config = dict(
    n_layer=11,
    d_model=192,
    n_head=3,
    n_kv_head=3,
    head_dim=32,
    d_mlp=1536,
    vocab_size=4096,
    activation='gelu',
    norm='rmsnorm',
    norm_place='pre',
    norm_eps=1e-05,
    positions='learned',
    qk_norm=False,
    attn_scale=0.177,
    bias='none',
    tie_embeddings=True,
    parallel_block=False,
    init='normal',
    init_std_qkv=0.0424,
    init_std_o=0.0128,
    init_std_up=0.0424,
    init_std_down=0.0032,
    optimizer='adamw',
    lr=0.0015,
    lr_mult_o=1.57,
    beta1=0.9,
    beta2=0.99,
    lr_head=0.00632,
    grad_clip=2.0,
    warmup_steps=558,
    schedule='wsd',
    decay_fraction=0.708,
    decay_shape='sqrt',
    final_lr_fraction=0.0,
    batch_tokens=[16384, 32768, 49152],
    seq_len=512,
    doc_mask=False,
    train_tokens=443200000,
    steps=14707,
    dataset='wikipedia_en',
)
Each number is 500 + 25 x the weight over its row's rms, rounded and kept within 0 to 999. Layers, rows and columns count from 0. Numbers have three digits each. The size before them is the row's rms in percent of the matrix's.

# up: layer 7 MLP up, 1536x192, rms 0.148, rows 652-780, columns 144-191
# down: layer 7 MLP down (transposed), 1536x192, rms 0.146, rows 652-779, columns 144-191
up652 102:480470441484505455481469500500537540473477509510499502500481531488506481569502499496541494513492512524499527493467487500508449493520511497543506
down652 098:486537510500479467504434475487560521510534479481502514500515506524509466506529480572511494490522477526488534519487491449510512529515465507490510
up653 108:469465499489456507491471542492519498481506504498485472517492473482480529487495468528463463507496485502499560487489535539535480496505502513505493
down653 104:486492488494498526472503500486500476488470526511476481514484511504510494507500499501495487474524498500517523466489534522486491508470518461513586
up654 094:492478505489488513452527511490463547480515513554545505517537519520481563474477488526481505506480502520537493535502459492494474504512550500518493
down654 094:520489515538522515491497484521476488520460536502515474531472504544488539516481521482508503517532470526560504484445466509502520508543487483522508
up655 100:480504493479573462474483500481496514533573489495560446515497523491447498470483445482462470485571523488494463492510488528481502465491492476481496
down655 106:519520470502490507492493488481514547515460531438469512532513531523475508513485552476519545479494477494524509510519535494497531550452513456485508
up656 110:481496476487483476457519514482452530524534485523500446498503492455478519506517518511519535496468503519510520496497474514526515502470482475519493
down656 120:510475514496475525474485488531500520486479491459469501485487533454518470508504457528514531520494488538545448479509503532487533500519495471490522
up657 106:494459514544500491484483517448473495475511484491483516508517510527455517501474486451470507466511479493531535511496467554486494457474514516492527
down657 107:485502519532477488489525541551499483493475529477506490492496488496545473507532479527495529497525494510512465509505555466469502530546458469480487
up658 099:504437529496522478467504499476505506500529497510498510498566505523492471499503517496489524514508509509492516505506449528467444487468521505473502
down658 096:510535470507469534509490465438503525518536522496513490529460486456506515530518483512480491513503519521477500477552498481549535440495511539494485
up659 102:501513500473486499518538482495534537504511479546532469537525474478480532477495495446515495518508519507507516495474494514510504500558489502532507
down659 109:489494507509520503502522502485501511480471504538477491492507514491524527507496469458471487489471462535523515490474473508509481527497521493498532
up660 103:489535525448527499483459495504458530490499515530525499504510519516522491458502457496494486517497519508524530554529528476471482525510514460491512
down660 112:539511510499518554516461481531463493505498496509533513507453525561535527513471525510521501538491502479510491458532469528479475495513512491452488
up661 098:466459505453534452486481534505508495470530477508516474486535523506457495450500498477449494496495528524478513474506442513515525471476523511466498
down661 094:518503493505486511508553522514496500484480550488511558555511469496528499547536485527544484464510484528500553513482487503523493487506506481482506
up662 115:447532482447504490469481523463500519494491506602541522468503499503502513513493494494522512515521485506508491523484494507504498485497505501505507
down662 122:496489503490501510489519482482475513476575499475474484510490490473526483496495467492538531452527497543484492528471500516519521489472493483513522
up663 098:548477451490492488473445532446518472538466459518488526486498526494497527484477464533524511533487509500519537515480509489515504450452505473492497
down663 098:476521499507475494482497498542497507468473469527470474553481501510471503484533501506456506521518526539498472509511484473465505526502517518535507
up664 103:508475503509521464502454500519488518472504502505547500525483523513502553511471484521511520472469509488503493492538429498469484487504496472473478
down664 098:475479498475511504512536504528476469539471516477474534543479504531495488486547448502475479478498498479522533474499534479462483536477494480519497
up665 108:480494493468482509518480482481503518500513507534479519533527467501484494487501496532495454469504512541523496478513497522537456490484486461538450
down665 103:494521524547460481496509521506464483513461501525513517504429489500505513508452477534454478528489487485492510507520475507519513498499452537513434
up666 104:478485515499551460543514557496494494492524497498536533488484488500460521546455458472448484525531468494479515543522505475512507521490506479512562
down666 105:537528503482510511488534488481508499497471465496481453519513565530523498499529531492514508533475543538494480468553498504508564519541503537485464
up667 092:517549488515542497534506509511509498542531490512515489496500501461510505510491454525506514518488513461457493539478503543488408505453482489485519
down667 091:469485516497467499478496461467497485506458494498497488506497503545476505458519524522527494537475478533540512481517496465466466521522508499441510
up668 110:506468465532522502507454563485482494502522481550498490495477483506476497490498498486497506481505508510536473483483485497517484420522470547524515
down668 111:517513495505520550488513458538484449502559483506519530543505497540483510514489529495506510439499517475463509567496526500480477532501468503475506
up669 101:452480534477509494482495481472523534527509489482509482488502519446496528513525457482504534474506458499485455507478507508510527507484496490499500
down669 105:492508492518466506533526522499478466520464505517491485531504496481485509520453499500502482527521489475470506456512517512460536478515497525525439
up670 094:533482471519521489484506576442515521488461511500501495522505552478475507511469451508483497541529529461471478533498495515485513502470537488500535
down670 088:528489512480507507472516502526510490509514464507485515473521501552472540490485488513503470501472464528505503467500501512507469529523494482524497
up671 103:445493473494535493486498529507510496496505473503482533490512495496500539492533511477501518486523511509474461511506500469531473500506512491514478
down671 113:475448533519492471550544445481511481507477497517465456503513482485498502476535486498509487515497542520509493517495499481502517503515501494516527
up672 107:460494492504516479474453479488508521517525515478471460525537458504473556492496482519499468495499516483521549486505509502522482488473472489522523
down672 108:503454493462478493440468506506484503452507487557507560508471487478520507510466476499508515480492485499500528466472478533470552478536496471501459
up673 110:494493465478528499535487493537468521513546508524512466489521505508447561489525476533502491491495524478451508496512529485511476488489531476563512
down673 115:484517520466478538507502487540475471515465506488493505486526453500479495506519496485510529529578525486472516494526490485445548501476500493525477
up674 106:453520496466512471508456454428478551528474499505505475476480513496489492496455506490477516468458470481484517511484524513472496503483482466487536
down674 103:523492517419493499521487516499487481485517519509508506540504505508507530449533523542482517521499480465541533522495475481443540494522521489476500
up675 094:507524528455529470485448478520492548550496486519462489492458511499507472472486507446457521461505519510497479499432507503491523520470472486481497
down675 096:535423498538481532445509492491507507500508510457491514508496503550472455502507486510541483498508489507562465522528512501502473476453505517528546
up676 090:492463505489541489505497530500461528492501509531536475512538495531522509535517537557506481562521501510532478498475494511513471434479487503522526
down676 080:528499538444448471533519520521494463435475510519492528496508479505502467524514491493534487496517521481477510420509551488518523507515474520481522
up677 098:504494470480519445478451514490493504472507498506473475526500514451468521531515463487495512500467453499423521514481540537532458493496529450476505
down677 095:454425516505443510509477531493465509504475516519512541472484464527542484514543504510501509524505503466507489484496561479474488533534508471474539
up678 103:501529493484520493519484490470522487501482484516527508515469492499456494550494510496490530456525485510495535551489466470460490491440475516533532
down678 106:491486498466505475504532498529492473495481528529467517482491511473562498542511511554478471466535491507524486527490472476465505497565534507494464
up679 109:461501467450531497497490505450471520524483495500509470468494502503501514462503488472489516480488515542493510504453480497455503462501530499521478
down679 105:498481466456521520497472478493530488522513497508537503500473479538532553492525507508537482544503522518491498467511511509509453469534479551508496
up680 100:511503489504513493474505495439502471507486487510547490498482468492497513467475499490552509507532519517542485501522480514524448492513495480492505
down680 100:469501519516482497451481534527489492509490487427479492490481503485505477494510520477496489482495483500435484523518486529514464483489539497488540
up681 092:506496507505499518447479499500451473524514519511513490546513513523437535473484490517511511480466482519513521526511486546489465500482534485547467
down681 090:526518493472513521516519505483506458497450486538476482491498521535531475493528514482537475535499509493469484512480528517456526532455498493520526
up682 106:471525465450488494510545507457509535539480480525498479486490483497496465512512465540484488444515556482490499478515492484532483506497484531542507
down682 103:471523512496485502482476480496513526491469499482465490530534536491485507451501509473520552527528488499490532515477530517490484511461504484541495
up683 119:514489517525539456509518543497491487537517496522537458479503480507438569473529520508512503487541472477516478547503527510480547471473477532491489
down683 124:514514481494449516541525501520483494476500513477527494504467485505503486493539505491556522503483510506485521483479494463519518498455476492487520
up684 107:482443487442506479496528498460502459520487493536493480486512510503512512479505539496504461493486466494503466477492483474485521507513492490465495
down684 112:504508505488472505484534494505520510539496477491492493459507526500478499525516500486496500525511493472501520527492484514468462497503497541514511
up685 110:447496524509500485493514516464500527519501489502495507490492486460456519493482528479486521487532536507515477551508486485496491473459503478494540
down685 118:488489514506507492564501505512482519506490502531466545504522503486525517538538509544543482462502439496529519526453511493500494513507495507513479
up686 106:469451503518450478490472474463508494468528491493564473503488512475497511512466492480488487484518471521517531471515482536516500494505517500474526
down686 101:511515533517531485475516483463552529477493481477501478526523492531460483498504470495468531460504480522509544506484483495481482487506468550542533
up687 100:442513511478524501437515529474522437525496519505512459537522545465510539515468464450494535502479515495469482519472498498553503492490524474494501
down687 097:541478488543479478545503500571505492531495501502452525458481473533477471478501524524482522491502503504496523499503543475478524474500497473492486
up688 101:465471505512529477498501551468488484562500493499494495500509486480515490476477490530506481512520446508444519531514471499472461509525548479467526
down688 103:494554489514517553457484504513521500522502511479466459532518529539546511448550529507504483558490491513514539523494471501506501543491518484466518
up689 110:474461524490519503505466525512524533498525461507507477483470495459514519536494449471464512479500525492478489484487481506507485440502463511523500
down689 110:515510502515500494497532451533500497528451500500511529511465480531497502484495497499510478518553533500505492540491529492489486519501484479526524
up690 101:523530441457509508492494498482436542479505479507509496518517560498537523476471506498503477520491504502543488538498474500505505485514510544482491
down690 095:532519491506504471476498509553505480505476516482511540508480473450513490475488496516475523489500511464499477501522522448513540457448519471461514
up691 099:470465499493516484459517530500462472545520501504515489523457516502428520512491501452499506523507517519516511513489498482463476505480491464475479
down691 091:485484461503505502527521490536531509502465502507498483447515520514513477456488537504486463488544509493519531491541482495519545489504507484506501
up692 104:493502504504524515487475495444511487542511472511501470536521491524497567436503499489500493507527500535460514526480504491496470493527496481528500
down692 100:505478485509513480521572455503504514453483531486509524505472499471524480546535504508497492482499476489530502491476504519524510502482525506542441
up693 090:503495478487518452483493526509512528485487512495476486516566496459503500483528488533487473479470527478512480525451520551503481508540513460493498
down693 088:494528511532510499479504517494525505513499473456500531491488510502538515520484506502484501516506485522521507505551472494468493532514463459440527
up694 093:472495457502540462494418541490529462491489526506481473499480486457475526498470472464500560463530510492478485492501493506538505510487533469502505
down694 088:520509472510485540499533488486527498490511527515527472522456500525529533557454503506493463500492498525501514537511525490529493485459494488531527
up695 103:519486512546492522497463522484488496484527501523484507565492514451469505495444483482506535499509510487529549518500509516482513455501528507542486
down695 102:564488476457492531505510442524516494492472505492545559506536527511479516499543525531511501509513468525519483517497486485511520488478478484441462
up696 097:515498451467493528489496507509504506496518491507479471481499496465508528486528498525452502456444527482488501535524495513511495481507492521503493
down696 087:556527529528498509489514521501519505482523503477515495504508467476500474482476518527536506514464461457528488467524466485476496489535485502481488
up697 092:500493445471512458519493503462520551542558517528486473471560528505496504503501486528486519482477485495508514558476484550474509458515454494535516
down697 087:490480512479492508481502506509492454495489524472502468484486491485549465494494473496501528457532508501497465526529498496485475492516468527482514
up698 102:447462494451521480495541535498515521512485482522481495496522473510504501475484529554479488468497462520544533539460480511491486477525510457539524
down698 103:499487514514484525485488428482484513462492504521493516489487479491487515521532466510530501472494523498512485474532459504548512534507511536504501
up699 104:507490498488501508465499527469498518490539497531535469497511527492441511548506527522502499490491477477487500506540511554455442475509480532499505
down699 099:510507523492565483457478514490517478507524502485450485494485480527484505482494504497435439499486522433525513547479522489461481483491492506506548
up700 112:505467501503511515503491518458506483485538508524508494527505528525475505499521486505461503491448509503486532525484508533525500459477478518520523
down700 105:472509523490513514510450512514497459485488510511485490517505500478526487535538505470521533470503508524512524505495500465504509483493475485473535
up701 114:456474501494490457455459515502485524489508483507494487492512546496521503474510467463468453520499500491489500455488496543513472494461533513480507
down701 114:495474460425517473508548453519504501477477530449507530509494514495492495474499488499471486490489512523467451499481471490567490535500532493518499
up702 099:524485491524495516482491546455523481515486472528472494504481477518499561484516505524528521510536512532514541542488500557547490499473521484520511
down702 096:524456511517520537533509504478506499451506483446545542509490495465494500465487484506532497534504464489471499509486491510501488478502501560493533
up703 089:482473525522453510492513544526502520506494518545512523504530514505515542488475480495470549501439540549520534555522474580470477498524498489489451
down703 086:528492486542499534502512507498539467517501489485499522514513544480562460509541506474477506543502501466532466516497501505439505485478502525509470
up704 115:506524480499503505494504546470490480532454492501474511531512474471463532462486522509526490501542507491520470502476486502514497468455502534499508
down704 119:519486488483493524478506504451535489493509515500464553482513531540473449542507535477476487491524495483523506515477545520482512490465569483482540
up705 104:556472507521509495511497504454476495488484482500504470513502508452446517456453469537513494501540499469487501521509506480491526489442502489490484
down705 104:525491546503528538500521545491516528492507505485525495492483533473494519526478510509546516506475517504480497445459534503529476542477515503459490
up706 106:496446507467521480499496469503455504514532519514508513505498545520485498517454489514454499494549478530583512499499465494482492490517538485500512
down706 112:504522494486481491510547463464490468487491476498502482563472547510522490510507467481492509498487521503477503465498537500527509481511510495470508
up707 107:514515489474537498453473558513496503480505475499485501479527556495485508529438519525500487479492502509484496508500440521503465483510526542476514
down707 106:508499463541476468467557449454486484473477501480486518513518523463488478488524490543497486520486464497491488495526475518531463502435494528498535
up708 112:485468532496526514469456501488516475542543465499492501517501553476507522505503442474445482512534527488482467498503480472517491488526517462541481
down708 112:524493542490513509470470474461503531507502477525489479419500518543448514472479519487475488478510514467532506536512506481490531522493508512524517
up709 101:512466491468471521497492538510514495518497510511515480475511501481454487482507459563540520516489489525496545563522508501501476443516554499499480
down709 087:479491529540518466488458477500491481481481525464514490538465485523510512484483487509488488499463526499492491459529440510496492506495475478519484
up710 101:491513488492535465471517543509494484524479499523521502515484493494476513505504510483517496524533443466502500491534498523491436505504514461506512
down710 098:508504455458479525481537474511526487518509504500517540493490477499584501510530523464548489474542507491489487536509522484543503537471495519527537
up711 110:506493477486506523472506508444494487499516478500477502464485461474511480501495491513503507446502533495533498513461512498488481474483505499507456
down711 108:487505501483474487485528487530497488475541480444547526497511479473482483533524491495456534485495504508489514504533510503523534503500520462487498
up712 104:499473496478468500513486496458498503513507480521478527453513497466513508530489464531489486520537545466525513477506526530470490515467485518538529
down712 101:469490514490494502546499495515495522508489512456538510486526502488508499484493468480536477509488504523524504515521571522492480491479526460491526
up713 109:492511505518530493492497507452522454497495523522494479496491495489449520482512501473484527479492494501520489508499502479540526494494497499500520
down713 112:492530515539506498453518496475549489500474529492469503533492495525487508509478497481505506516483492517464494520503515554487463489535502516484515
up714 083:531482503498490491529509481444452539514515496562532509543495530489478505512483508495505557510468471531529497521484467493510481493464464521510503
down714 079:491475539476519542512496532512498473427511508494456501490522487470494487500514519509500510540479534509482497470499499509495503486490551545433561
up715 107:484498539484463500496510530514474533514527497547509502509494473501520493511434492483491495481513481538527521485488510521493552469506497494502502
down715 114:522524539478528501458481456478517448534525485507480492555502527476492517495478490505505542518445498515471478505472437490475514469521510534523521
up716 087:492494532488508490531510476540489557481510484543506503497509464483470465489455484514507517518516478513497502480514476505494536481526490518497490
down716 096:510528475491499554473512523483525446533501467508516499505501493550494547490531512495494531524510499478503502523465531513538478532457511520488526
up717 091:495512513468510518477541536487480516563550507531478532523511498521497508470481496549501550476472499527494521485505506536523515556501494477510491
down717 087:461526464520479504516515514501505505435447527507481475453494515488492516480480478488502526501466465461517469500505470483494483498491484529498498
up718 090:477507484500513467515475548540475495496538492508520466490507477471480510502534489489441486492525525521484503509528533511496436494479537469468492
down718 083:502485528511538534482498499445452468497466490504513483532510487570505481491512510478516496493435444501510507515512521454490510511479511490496504
up719 105:468532510497465456493470488504489534494502490506474483535510497462502505498493458452495511502567492502481549497455507503480496511504501493474490
down719 109:545557529519524506510507476510550513490487497490507501504481524488501533490496479521481515503533479524492484504508475490524499505471548477513488
up720 108:463468500447535470509504518503472503490534491496494476499482481522478480448507489521480523462536471499504503472450464540512492469484502488466482
down720 109:508533464549504542535526501487496534519504507532515509534506489463498487523505480495501485499460498490463478500483485529445464511518510482483511
up721 100:522435458507527446494503520494479505526528486492494497476472514507495498474501447518513532488458490519461492507486487490499476461479505454510512
down721 090:500445566536513466505524474545536491489528499477463493479523505473525492526515475469458493526451486490485434485507478478522479480468503535487507
up722 091:525471495509488471474482528467523494471456508495491480509504484466470487470470465488488519471521486486485485534444488493516489508445512517517527
down722 089:480531520532505471522474469477482516536496552463550512499487526548452497500521518492495526478510543488504518518518480505499518454547507514541482
up723 103:497527485471492500484502508497509489533508483496509430520538497473487547499461496441471510510471456498537505475513495527502502473522472483492478
down723 102:502502529518504514492506504492520526487517507532505520510501477516513502493502492499483508476508440483464514545505480469476506511503515499468497
up724 105:531489455521517479530489480504434502508508494493505500509529565511482496523485485471480506520497468473454507543512524484526517455499545440525500
down724 107:543539455503504520501485515537566540494483478507481469514508513486504563477496509490483502466521504461486497489505481472479535477469523516505494
up725 110:459482484517537476487431510521536489493518477494499490460474473493477489509520471517482517502538499481514464505460473500469434524475502498515533
down725 119:503515489461497507517508522502484517499456499448514530482517506541481520564494503501533485466524489499538503528528552541484486474475511475529498
up726 103:538514515453524507474480505513457536466537495494461493505508532507522533481437485451478505481507462514512508481492457489479497508490480527461532
down726 110:503533481496525510494520485504512475511539486473501487514516475521511485519516482516532482509513489528524516547533517476544447502486528479488505
up727 108:504514516483521514506482528501496490526500492509532474461484493504493549486492523524473481452518517516494490538510490507503533493517455507527507
down727 108:485523472537519492575545484476492507525517496459491485537520525477439486517480477524521510521508500506511489492505456464509490470526499518504505
up728 102:477473440506517478532525486447525484516513458511532492509485532509501473494489521466500550514527481499483461564501506473493459475486494486523472
down728 105:487487512523511536462466514511476513513499501465471445511498470499524494497478560491465479495549488541521481441545471492490516474488467518477501
up729 087:519475469531517509479483512459465523480493512516522500534534549512480449497494472537458481518480529556487537524448453526492542490450498491539518
down729 080:518499509455463528554524525496505509555495488492505528514497468487507503533501458478565480455522541487484527485535497468519502504545499537487458
up730 100:515474513504480485494525494532446457480508476527491506503550509519499502443492507520508499479523498527540509478526490508483490451483463495513486
down730 107:515494472482520496516547473455522519498491522511523477464510509491500514498537465476481478499519552513516503479493482452498518530475464509525518
up731 097:486536491509480491465504478452499469495512502523481506568497458483474521516499477489512502515512574485469508487491525477558491505478507453545489
down731 092:432502490513501491515534473508470484452485512486488483503516511473530499527485540509475451512505507518495462520493461497482456552492497490489497
up732 096:425515495504494466482473507540471501492506508534469488545471504477471539484513473487492523482482477499541533529538477528502489544488462498497451
down732 094:502520554481454507502504527450546505494513515503466475463530500488533489530484519565478488475504456545495522426524486531496457523490500511514502
up733 102:513510484482505475510539523501508542480471506509584465478505477468503509499470476529478488496488505459509519472473499512516510544449533457479507
down733 095:489507517504486484487512499488527491492498469479503528475511503463502457471499460514516501495503506506507513451522526478527518483489480521537534
up734 076:499505506488472518502495494495507475505480479534497472504488514504491498490465499526501482536451505485509459518487458510484477532459444459533490
down734 084:510486500517498561480524535492492472469466476478510504539539478511483526507522503505529465512513509472516497507470521531489486559495519520505520
up735 102:509491465526490489489492487493522535509487520560520495501496487514510506539473427477468543470473448504500516505555518572513516490524448485539505
down735 106:518518497505534522493484487530503516502477492474526487493515508454472467517512483526482477462469472511481470517492470537481501488525511559507459
up736 099:483526507427523489501521488495512494507513502495500458490518535499496490501498495483399521449530479530496491565506466514496509495508482529504485
down736 093:490527493474515478488456513460528471502491481512523495484503481566497494456478465462543505530535475476528501528491508512482485493514516466485489
up737 103:497512461483518464529509477525509507486473492518503499461523534502458503478514513537493505486527517504489528534489489474496482482457507477515460
down737 103:516545497464501499499505492493516517488476504486517481472544521490529522493503510506497508512522527518458507471486510515482490450504429489446514
up738 098:535497516510513507516489505495499496517501524490479494543493489452510466554441449490499450486501463533553519486488466543500535489524481479514517
down738 099:511498491515490495526558475504499508478526504465507494458515525532512481517504460523518528471550516480437511466521509496490473481508493519449453
up739 095:481484472465488521521495501498496495479486483508487443515516535460510513495455495499503552533549480504492523543486525494546514523505505458506552
down739 089:471526511523480433482546493508524482509518488518512518519481493466511477457483469473505499475475513500498485489515520475507541499495482525504507
up740 078:512480497501514493473443508507482502494521503481514499520527499497482494502478500457452497457506525488514555504519512500534464470504537513479490
down740 076:478501483481464493490524512457478506524479495499496476497503500531501499525527523480533468529497486539489476508480491531496485557478434494517491
up741 101:502488476509464512478506499490547486541499497515535499540537509486473487499461500551480495533488481470508523485502462520524511463517515458567562
down741 101:445530519474511508525457495490498484492514511497479506491491495502529476481502529464524520505495494498492502473503481503504445490482482594435483
up742 106:481500466530514510477431548509496493486557465505507455519451527490477493522493444504494532496533470537493539499471487525533527479515458501539525
down742 110:482464519528535505561510475482498505503537531487463552512495516536464500521512532516502473499463471580574504534532478533506503506502539487535543
up743 107:489472521451477507511494514468495483481509467515507469482554573499464523478467507533479514512528524505481536517501489501483455506469528512535501
down743 110:498503451529557482501462523497454504497484525491497478465518507504529498503491535488500507495499501550542502511468483508463525478487470457523500
up744 101:446525471520508474488506493504475499482499465509503483556492498466484528451492538504457499502511454502522482491492503490467494502451482456494505
down744 101:526439502478471486512465481499504493468502511501537541452455456518494497520523499478531506526495521471537489481506467486500506488490513496480452
up745 108:456470480482528499490489498494450534474510482501513488494482490513467518496476483540510508502493525502462489473473456538525514504490492545487520
down745 102:544492495482493514514507517503491473492486466508501488483523502469520452509535490472506493474471458487470484503494519465477506506528541463510549
up746 098:444457470465494492471507478492466529512495480519523500518528487518482524479515483493496498547489497522502482535526504475540489513500502518489492
down746 097:492554467483534481508495524512495524480510517503556484488498459493478538522496451478505525495524447445503497463486532490460521525517469500475496
up747 104:471496502491467503481500462430504496499516503525486491522540510521494503468512495517511512459560495515491498517475486506530542502486504486523477
down747 109:503522487532509502557531560540504503513492476508507510482466484516509491517480551485493479495479506472497489493491500450485482503495528539502519
up748 084:506471509511485524513441560468484449509531489504497509514472584480465557526473462476502490466481511440512495496511421492466480489543480498526504
down748 083:489486517532500473501570508511502539481500498485442450499490455526530494501533510523499517536570500531478493518528498512492504546476486481532498
up749 105:475512507487545511513515513506524494501491503509496474484490493457507515538472489537505497552475484482484530551520491523509432478515499489541496
down749 098:509434513521522505494520520490463535461485552531471460522507478498503525496564490516539563541483562508499564461465478504457496475509492485512490
up750 100:467513522484507500482486506478500476518514483492500483560542564480467521509515503563539541499518539521426486521466500522502475559508492493502479
down750 100:515529506512486442564562509519491459501508546473486502527511558479455497520500463518496513488484496479500509490502439483524482497474519529493487
up751 098:502493489514496495517509498513550482515521481520528534504502527500473488501498450519514510476481524503507492544513479471522442479483494490519503
down751 086:544479472518531493501481513470521486447496548497535518501490507433536457488516448506510541494508486487478506494530551505490497572491509450486536
up752 103:476446507501478503485493529475507553508491508537488537507461469513509554494487475535514489474478482551521517511485496548515499526528514494461518
down752 100:514490482475545502527513539505498476514453503462536479480507465529506477510510491438534480511537489480538524516541460500492541486463468503514479
up753 099:527523505537513507504456501469530498498517475500527509491495510467516485486506432479503533512465508487525541559483499489498498492477521480485522
down753 096:496496479530465519504494464518483481561459477521526540532479482488413482508483455485484542486512506497444474485524445513509527497499528522515456
up754 097:496470474464513507516494497499498524526500490502500480513493523492487493503458511524497484501497504558493531537519460540503518518525510519499493
down754 095:476504558529547522484500426494496545506459522484535537480481478477513486523528512490486459512478573516494497513508514476486449500521503493512505
up755 101:483478500508514476464506555508503445482529508516469484545509462489498474525510504460499491467513509530488498478481493476498476458494473439443479
down755 090:463506510531535501487531499546517544549462508533492492485471460512543514462482519553528499507534473476527505465506533478477517477527509481506452
up756 100:511508521503487461509528502482534485536574491497503474503507475463483541502482490496482512497501470502528469529523541532499480460510448547495478
down756 102:463487497487508492480508496504518495535505467480444482542513530490525518449546493500559470517520480527493512507442470503497520529514514472503497
up757 093:480520471492490495477514500502495527539504463507573486512500531482493496469496504521525535502526563504512507541489479511522513508498478498501482
down757 092:559480530503469543490539517491446470521484520495494506513491501544502495535516506460456507490488475490484522537491505486459478516454520534455509
up758 103:518490475520549512477468563513460491503482512525551503511511500512489538513499514469480483487550492538483531515484511520529480489469525496547519
down758 101:500497519475512508507480529525515460499533480549497504511503452459497495507511473500479496534509512483414515496432501535467486554495463502477542
up759 111:498448503490487497462505540529483500477518522531489474540532493484443515517484488547522507537485491534479540502485492517549436498508515500527525
down759 109:466467497519534480487508503540481477479486477502480473487503508468497479499491462514500525526471472488473471454489528478516522529559473493484460
up760 104:471453520512550491472507518500517507506502466498521490479479555493490524513534492444480522523526506524467475530499506505470496487480513525520481
down760 107:503501499461514512507505481463502469541513520490514532535490536516529515470537497522535519501518515485476537502532511480537484517528472489485515
up761 093:512456501486509430536508506539486488518513489511481499486474510508498492465456451468468496506488508530514527493496504449472438485495505445474501
down761 094:503494572505472492548597470463502488518464546456518489501518533485514510531549496478495511466506485528547485479487506521499530506502502552517490
up762 109:497511486463569480452479510496503487523528498520550505474544523510512493492465519484460485462477485526489511489495393521512510517508472481502523
down762 142:469484543486538500512453496538484522497506491509535492483485493483492461482513501460504452530479436505524523533461461510483529477510508471539487
up763 085:495539493512531504499491572505472499551533492512518501511501521537464513506533535531470477475484547497490514490459475508487505423505507430520493
down763 081:510496486518503511505511531531503525507477490487511509518449461455550495491507534501496476521519488478505522516567488492498462536490482507461498
up764 110:485473489461526464522510517462521511510496479508497477462518499468482503492526495487486559518445502486487496510487557565457494471481516485506471
down764 117:503524478461502486513518577498496507499514486487499523478519539494542482518494488511480496536539469514506502511518483499514498493510526509543502
up765 097:480455523517509497483521491476506528500495482499527509514478550507479495523469484472511500512509480514504530524490533540503506453500507472502474
down765 086:496507523493536566515489510491500511522514494535489487459516498517494484448466506521497486495494574511455494495505491488507488532495527514498455
up766 098:520467478501566492512504497462540500533461482507529550521461481481489484477484473520480510471485545457499500498486496478477506471493470517561515
down766 092:475494500479504485513490515522530464509517527535523486473514517510476473537536500427495479488545503479532503516523540479539521486526512530472490
up767 088:473510488529536494507513537518480545497502508519493442490475502527467528506492511504493504462484472517533520499502520480501535497521465450454505
down767 083:507472535490441514516478469463468523517502487498545507477462508476518492463469516495482480555474519506533478487537484541427499502488561487449506
up768 105:448467518498542452481482523439475488517493488485532485477508518468501491509469517466481509507503502444466499518506505468522524473493502480473481
down768 105:510441481489477508522456528490508541501523504488522486524459509503481529479494471480508505500488465488545524507512506517535509528520545482526524
up769 105:491537480445484514507483498495519493479517462491467515505557508489516528451510503486479559476534524504508511544541443516500516491500486508520490
down769 109:516496527515502522467500468487497504509463497520498489527471512489495538531524505494506440498521518543498469512466487548481500511525485486473478
up770 105:455509526471455483424518491469542463530478503508467480511548540455490502497498474493498532473479481474555487507499513494529522511521506456531497
down770 104:492481550473483494515515507495481452477512517522549462484506463508531524517541554521487535464471554474479508478492530508516519476513477509429504
up771 115:471463441498520518513475525484478507503496469533480519528484482485457520514501503507478532507462500494476500484474475549539496522475481507513524
down771 121:513485485521503545479513499455459446478472468502570506507499517514520505552483496528482532485499525525506527493465510533495499545570494477510486
up772 101:503496522490524506524478506516520508508509469511492500495477525504509515484457485454465494513476457473506476538480441532453474469499481492523532
down772 094:447470493519499543456492482479518479501499477500512497501545495483516531521522548522537488465544540505515498468508492509490469474522453487514489
up773 101:522492511477517510511565527481514498502525490530511487491476539477483522530492513485492528521480489515542500477507515483513460510527493466531469
down773 092:492511478501515553542557488490507497489499501505487504512509498460502514502488480491491455516518500509556434472458491530502497516493515526469542
up774 101:518483479492531494535525522537486456486533490504528439466466453493454504484521480461492546490513481511512509500451450501456487488531480449504459
down774 101:462536512505511526487448504486527473502479520480490531519518453493550471511512479493511517502529458514500450506500496517481534462496503478467500
up775 096:474469472460491497497502540523468517515500482518496497486514495443466508467475500483481462501498527521508496523481525510535463488467493439492488
down775 097:510523520485505505519536462505465504500460481482457532542481518481517518505510488481499512499485491505517487521505517527550511495517472464505482
up776 104:490472455524510502511505503502476481476498461489527445452501482495520520470522468473487531491529491518475539518515493505532536501499460490493527
down776 100:514519453478537545488489493495507521529510519506494537502514494561473484505491504522498494512520489493531424483495492528526448477455466507468457
up777 090:453496499483539486466473508494458512502502488505499502512554520505455509483475522537477494527443463518514473503508487517467461515543508479484581
down777 089:490524502484508520516477483531554535442488524503493495499489525498518499492518527480493500501507520529525514498533512521533538470477501493498470
up778 098:512518537449491504462503488471444462530501481527495454479493513492457506454529498511487541459542507502460485507467478536527511475468498502476511
down778 103:489502523500460461563548473441523502416482537514534497519531488466488482511501477482508490459512468463555515519497515512488469485456472518528488
up779 110:470495498489476484501496508496518511515556466498489406498485527463454487499500478491503511526531548503498551464518518556485493497454544500472491
down779 109:473514507478475491535456467516442505523507459504517463499467440474514497506482484475503441522477476522470485522522520467502499504505501500463462
up780 097:487478470503535476454501508478530448490475483497477474506458536525453500490471499485470531482491532483460468496531469482525465520442520505503481